Part of a small language model's weights.
Size: 8 layers, width 384, vocabulary 8192.
Architecture: LayerNorm before each block, rotary positions, tied embeddings.
Training: a variant of SOAP for these matrices, 759M tokens, 2897 steps.
Each number is 128 + 32 x the weight over its row's rms, rounded and kept within 0 to 255. Layers, rows and columns count from 0. The size above them is the row's rms in percent of the matrix's.

# layer 4 MLP down (transposed), 1920x384, rms 0.155, rows 235-243, columns 192-383
size [107  81 100  91  98 111  97 111 105]
[[104 135 107 114 208 109 143 137 149 142 105 110 193 109  88 200 111 146 140 149 106  87 129 104 146 153 123 159 200 151 177 108 173 106 137  86 178 128 181  96 157  72 128 157 125  97  93 129  92 141 158  94 129 154 170 143  85 182 156 197 175 116 143 197 155 131 171 133 118 114  86 102 160  85 166 113 114 129 101 112 194 153 163 158 115 108 133 106  94 144 175 129  87 118 127 133 144 125  94 166 115 107 141 142  96 114 155  66 225 102 120 138 121 125 184 133 156 124 123 154 116  98 115  53 157 134 206 174 162 184 127  71 137 159 109 163  86 112 115 165 142 118  76 138 135 106 153 149 152 125  88 130 115 108  98 121 153  88 182 182 143 144 151 141 145 182  90  89 144 165 158 146 159 176  90 111  75 155 141  91 131 150 182 124 107 106 107 109 170 124 158 137]
 [202 103  77 133 179  90 207 164  86 116 115 109 138 154 161  99 136 136  97  98  42  86 208 117 153 148 123 148 118 124 143 150 120 158 131 148 117 118 155 143 128  89 148 115  69  83 105 123 156 174 151 139 108 168 127  85  20 156 173 122 149 199 106 117  99 180 127 142 133 119  55  92 152  94 135 135 119 139  78 143 135 114 187 115 129 190 141 178 108 148 108 116 191 194 170 126  96 124 151 139 125 185 122 118 137 102  72 197 158 194 110 115 156  99 116 122 113 120 124 158 143  76 105 145  81 144 151 143 132 146 134 118 128 143 131 154 185 101 109 164 117 120 118 132 152 107 100 115 156 165 127  58 168 109 129 133  83  84 132 139  59 155 137 135 132 144  71 123 137 135 156  24 133 136 157 194 114 115 114 199 121  67 153 154 160 125 135 172 105 160 137 146]
 [138 139  76 113 138 145 105 178 107 140 162 138  81 116 126  63 115 140 127 179 112 184 132 116  88  97 170 131 165 121 118 206 132 124 152  69 102  71 146  97  75 121 143 167 108 136 159 124 109  83 119 105 205 139 150 118 129 111  93 172 131 132 118 142 140 136 156 140 102 111 154  89 114 116 164 129 114  93 102 140 184 107 114  57 155 127  74 131 134 142  70 103 185 128 100 116 110 183 144  99 134  88  78 132 184 162 129 194 151 139 152 116 141 126  95 112 161  91 169 119 110 155 119 151 174 193 118 138 156 110 159 175 120 168 146 162 103 145 158 197  69  95 134 115 168  78 123 105 101 105 130 121 130 107 153 129 115  95 100 140 125 101 102 123 164  90 194 145 187 119  99 154 167 153  94  98 119  96  95  63 124 162 119 179 101 118 142 164 122  35 185 214]
 [134 187 139 162 101 117 101 117 106 108 138 114 118 127 132 175  84 150 117 150 155 118  85  90 122  46 210 106  89  87 126 110 134  92 139  94 127  77  84 104 128 131 135 174 110 103 123 105 134 184  75 140 100  88 115  87 141 193 162  76 135 105 176 131 165 116 139  64  81 137 112 141 152 135 191  92 152 136 153 122  62 102  74 138 144  93 135 149 147  98 149 101 143  66 128 111  97 128 145 137 165 107 108 179 159 105 161 177 148 140 149 127 123 127 140 109  79 151 133 127 133  70 100 140 175  92 145 127 130 100 104 130 133  94 140 118  97 146 164 114 123 106 100 182 146 147 129 111 126 137 155  89  98  94 147 178 120 103 112 115 128  71 122 110 124 163 111 123 156 166  73 152 103 146  98 102 116 178 134  94 104 102  75 118 137 180 133 119 112 121 136 194]
 [137 137 150 152 130 154 105 113 153 118 133 100 110 139 190 168 108 143  54 119 141 140  90 128 153 137 149  82 136  94 140 127 192 151  93 199 136 116 156 172 137 118 130  92 166 136 124 117 129 168 126 192 119 139 164 176 118 108 152 147 152 100 110 135 124 165 123  80 167 140 184 192 140 149 176 223 178  75  70 178 161 143 111 174 128 161 131 106  79 169 152 147 154 190 196 109 149 148 172 116 142 166 209 146 134 147 154 163 145 119 136 156 208 118 138  79 147  84 153 148 119 102 151 190 128 172 120 134 225 110  96 105 103 126 131  74 146 157 110  91 135  98  99 201 127  82 150 111  86 100 115  87  76 112 186 119 109 115 144 149 103 183 100 115 126 110 128 151 148  77  73 126 155 101 115 165 157  98  82  95 164 131 139 121 122 102  87  96 123  73 142 122]
 [186 106  95 156  88 165 140 183 124 102 133 176  83  90 171 108 106  94 131 107 121 175 103 121 121  66  62 116 157 133 130 154 112 122 123 114 140 143  85 138 115 129 118 121 189 212 199 129 119 104 109  85 123 105 143 101 129 170 142  77 171  91  61  97  79 145 126 143 110 164  78 130 112 130 113 152 151 133 147 147 129 123 160 145 169 125 147 121  84  88 142 144 112 158 111 123 146 161  24 138 137 132 195 135 168 170  99 215 134 169 186 115 117  72  80 182 132 128 176 101 126 169 111 110 176 110 114 131 146 107 164 171 160 119 156 119  98 162 135 152 116 161 151  99 164 127 141 107 163 100 127  83 171 131 129 162 172 162 149 135  79 107 127 136  95 114  77 108 155 148  94 124 101 152  93 162 140 155 141 154 160 152 144 139 103  29 204 194  96 138 119  96]
 [158 204 181 160  87  83  76 115 114 127  47 155 163 113  74 130 105 129 136 137  89  93 189 116  92 145 112 153 186  77 117 116 131 124 113 138  87 109  83 122 158 125 129 146 137 103 101 194 140 133 108 156 126 145 141 151 166  92 162 137 104 108 132 128 136 189 138 166 218 110 159 132 105  65 166 116 126 183 114 183 114  69 178 115  70 102 155 172 104 116 114 117 110 133 184 184 139 126 183 122 140 100  97 102 117 108 105 145  77  62 126 172  81 107 170 110 118 164 108 151 119 132 209  98 120 130 115 111  97 121  91  88 126 130  96 126  65 184 124 189 117 149  95 147 114 147 122 121 101 138  88 126 163  50 113 153 104 156 150 123 126 168 117 107 147  96 135 107 135 112 114 123 123 144 117 182 146 167 121 122 147 113  63 141 107 104 218 119 168 149  98 177]
 [138  93 173 148 127 161 122 142  97 136 105 139 122 137  74 144 130  65 132 163 103 113 136 146 126 170  95  96 113  95 130  91 176 122 116 114 158 106 116 177 147 197  92 155 118 126 146 141  97  81 166 159  99 124 149  68 147 110 131 210  69 118 130 156 128 184 164 156 118  86 127 110 185 175  72 135 124 150 169 129 159 154 162 174 136 163 119 148 119 101 141  99 150  96 117 162  98 151 102 149 183 130 118 113 115 127  95 102 123 131 110 135 224 144 193 100 116  90 149 147 182 167 151 146 107 114 129 110 127 116 156 164 134 117 156  83 129 113 147 141 125  86 109  29 140 158 155 193 127 140 170  76 159  99 124 153  64 154 156 168 114 128  84 184 151 184 169  89 158 123 141 143  93 150 124 167 148 150 138 175 172 172 141 144 129 159 135  70 159 143 112  69]
 [112 111 102 123 132 133 117  94 204 115 127 133 125 146  96  74 159 153 144  91 147 121 104 148 169  94 119 127 131  45 157 171 121 141 127 133  99 153 114 139 111 133 125 127 178 212 172 144 166 147  92 118 117 103 153 144  93 118 168 148 138 142 173 141 108 114  52 163  64 106  92 165 114 163 136 141 132 142 104 134 144 105 122 131 155 114 109 146  99 126 134 152 190 128 125 138 159 116 111 149  85 134 103 172 105 107 101  76 138  99 181 112 108 104 165  90 120 165 169 129 122 126 137 130 147 111 144 134  89  86 101 125  91  71 106 134 114  93 106 156 115 101 124  78 130 170 113 155  77  75 174 129 137 178 207 143 185 100 134  89 120  86 192 108 190 144 195 115 141 120 113 131  80 167 134 117 128  97  74  79 135 115 189  86 215 106 212  87 156 127 131 187]]
# layer 4 MLP up, 1920x384, rms 0.159, rows 236-243, columns 192-383
size [ 92 100  97 103 100 100 108  99]
[[ 91 133 139 164 148 135 111 111 160 154 127 193  97 145  95 115 123 102 166 111 176 146 103 132 107  97 142 168 127 148 126 150 172 155 130 143 113 146 132 121 129 175 116 151 129 141 110 149  85  78 111 121 180 123 113 139 125 138 119 150 109 101 183 118 165  91 161  82 153 121 129 122 131 167 125 120 153 161 179 167  92 131  95 133 122  79 129  92 186 130 157  93  65  56 137 195 154 138 161  85 169 115 169 146 156 130 140  87 141 107 157 101  91 176 146 126 142 190 137 118 152 215 144 132 138  45 134 128 191 131  92 127  79 130 165 128  97 207 162 151 146 113 154 126 140 177 156 188 149 154 111 160 128 123  96 135 135 151 118 125 185 106  91 146 142  91 141 141 133 102 126 194 136 220  97  44 130 160 124 106 150 132  66 126 113  77 155 124 113 101 101 121]
 [ 56 121 117 101 110 131 148  89 157 110 135 112 176 150 125 122 135 120 119 139  93 129 131 150 133 124 114 139 135  90 112 132 116 129  82 160 131 118 102 149  91  78  94 103 134 175 176  79 122 141 140  70 107 106 125 176 140 151 193 145 148 176 209 129  68 160 146 144 170  65 100 109 146  87  75  98 103 191 150  66 131 129 129 205  91 127  69 150 157 102 191 124  70 167 166 127  87 116 147 159 123 137 173 135 111 150 145  62 166  88 156 177 126 130 165 141 112 144 111 130 120  78 113 146 118  60  92 151 132 160 158  82 159  92 101 109  67 153  70 142 147 134  88 117  82 153 120 138 168  92  71 121  67 144 113 115  99 124 135 105 175 122  76 207 110 148 142 145 101 177 199 150 133  89 100 127 117 138 133 166 178 106 106 108 111 188 156 104 123 117 101 164]
 [118  95 140 102 143 129 143 126  71  94 112 149 129 190  95 125 167 140 128 151 136 119 134 141 150 179  74 174 103 161 115 152 124  96 168 115 113 156 133 103 100 134 119  74 143 127  90  98 170 117 158 147 182 135 123 138 113  61  93 152 134 172 110 143 105 177 185 137 129 149 196 152  89 137 143 203 158 148 107 119 134 128 121 146 139 164 152 137  99 117  88 102  89 169  79 137 177 181 143 118 126 139 164 107 221  82 160 145 116 165 139 109 155 118 145 101 132 103 128 173 109 123 129  85 124 150 155 114  69 115 152 181 148  93 122 163 132 121 146 120 153 164 108 152 161 148  69 157 117 112  98 195 190 121 133 137 175 184 120 115 137 115 119 161 104  98 156 119 141 102  70 100 170  92  83 156 181 140 145 172 127 132  87 173 115 143 112 151  99 192 106 134]
 [133  65 187 112 173 136  56  75 103  69 120 135 137 108  99 102  85  85 111 181 151 109 134 133 107 117 137  18 161 125 116 174  94 117 144 142  85 127 202  96 139  83 157 178 110 130 168 127 184 135 172 153 114  69  86  89 156 149 169  62 146 182 106 114  99 104 104 166 154 144 130 113 149 142 133 186  71  98 136  75  80 126 116 168 111 118 123 163 163 105 116  99 116 172 122 128  91 175 149  57  93 141 149 125 165 159 127 171 115 148 126 125  83 116 116 207 146 162 117  94  72 139 133 150 133 131 140 146 124 121 141 112 107 111 148 140 128 137 148 182  97  91 112  97 159 106 152 114 137  80 124 106 165 137 125 101 151 135 146  31 160 107 156 154 122 107 138 108 146 161 127 170 150 112 127 111  91 171 104 183 116 124 142 182 129 164 115 158 125 133 157 153]
 [150 158 146 128  78  66 148 133 130 110  61 153 128 146 107 115 135 157 143  97  97 131 106 112 117 154 140 145  68 110 117 142 103  90 151 115 134 161 129 144 191 127 131 118 124 104  57  76 139 105  60 112 137 132 120  97 105 170  13 117 118 136 152 144  87 158 133 135 129 175 197 146 117 123 124 126 120 119 163 173 115 147  90 155  90 115  96 124 100 142 175 144  49 101 131 151 175 165  98  72 131 138  75 134 144 136 161 184 148 190 143 114 121 153 129 118 137 121  88 152 137 135 137 121 102  91 145 139 103 144 135 131  97 164 137 149 137 128 107 123 165 149 139 131 154 144 129 125 146 146 209 130 193 145 108 118 117 108  78 103 124 123 170  77 126  82 127 151 109  97 112  73 107 134 128 103 139 161 114 159  94  63 100  81  95  93  93 118 125 117 142 154]
 [ 99 115 154 127 140 156 155 182 104  61 152 158 153 114 113 164 100 112 129 138 142 128 110 145  75 131 153 112 140 135  83 145 167  96 159  93  98 187  95 133  80 165 127 124 139 105 128 129 147 184 145 137  85 149 137 158  86 177 101 123 122 172 139 100 158  87 138 125  35 190 152  77 125 159 141  87 108  84 122 151 123 133 187 128 132 123 155 135 159 206 135 123 164 132 110 183 125 187 145 142 106 148 114 190 136 115 147 131 165 125 149 131 135  97  91 139 150 146 162 119 167  80  88 146 139  71 137 114  96 136 163 160 105  43  87 121 142 177 174 127 101  76 137  60 113  83 151 130 162 140 117 122 175 124 155 148 130 117 139 163 166  96 138  65 121 145  59 130  83 141 145  99  84 118 145 186 164 140 122 129 154 118  99 129 110 145 140 170 118 116 162 119]
 [108 178 128 175 128 148  68 113  61 155  72 116 146 117 141 101  90 118 139 109  98  97 102 131 122 115 141 107 139 161  64 131 150 117 104 129 178 118 153 108 125 146 194  84 153 150 130 132 172  77 134 134 120 120 100 169  80  88  98  94 199 103 143 132 147 196  95 183 161 179 129  99 133 106 200 114  93 163 139 140 145 116 142 121 150 132  85 131 159 132 146 130 114 142 122 206 157 120 117  84 165 130 100 123 143 121 159 187 117 116 145  91 140 113  92 191 117 163 105 170 115 165 145 165  97 115 104 127  88  94 141 153 167  69 122 148 163 161 126 151 130 230 145 121  61 154 156 100 108 155 124 220 155 123 149 150  97 135 191 127 120 131 141 138  87  96 173 162 158 111 152 108 167  76 129  64 184 176 109 117 147  95 158 132 100 111 106  87 149 146 144 143]
 [104 195 145 135 126 115 105 109 133  67  23 106 124  93 127 183 142 104 151 169 150 166 125 121  95 113 118 112 160 116 214 154 143 108 144  66 140 111 130 114 183 149 138  74  94  98 129 120 105 107 128 108 125 143 174 190  88  94 124  81 108  56 143 109  83  69 165 119 139 152 115  69 105 123 142  70  93 143  84 137  94 135  54 151 159 138  71 141 127 155 126 176 137 156  96 135 173 123  95 161 101 122  99 135 168 129  63 111  73  21 130 132 123 159 155 155 155 128 108 127 168  98 135  40 162 105  89 163 134 110 114 109 177 148 147 180  76  64 107 109 131 156  93  50 113 124 115 127 131 119 113 115 110  58  92  67 159  84 137 123 155 141  84 178 117  93 123 124 139 121 129 101 115 149 121 155 118 153 111 159 139 158 139 112 178 139 112  99 113 123 154 146]]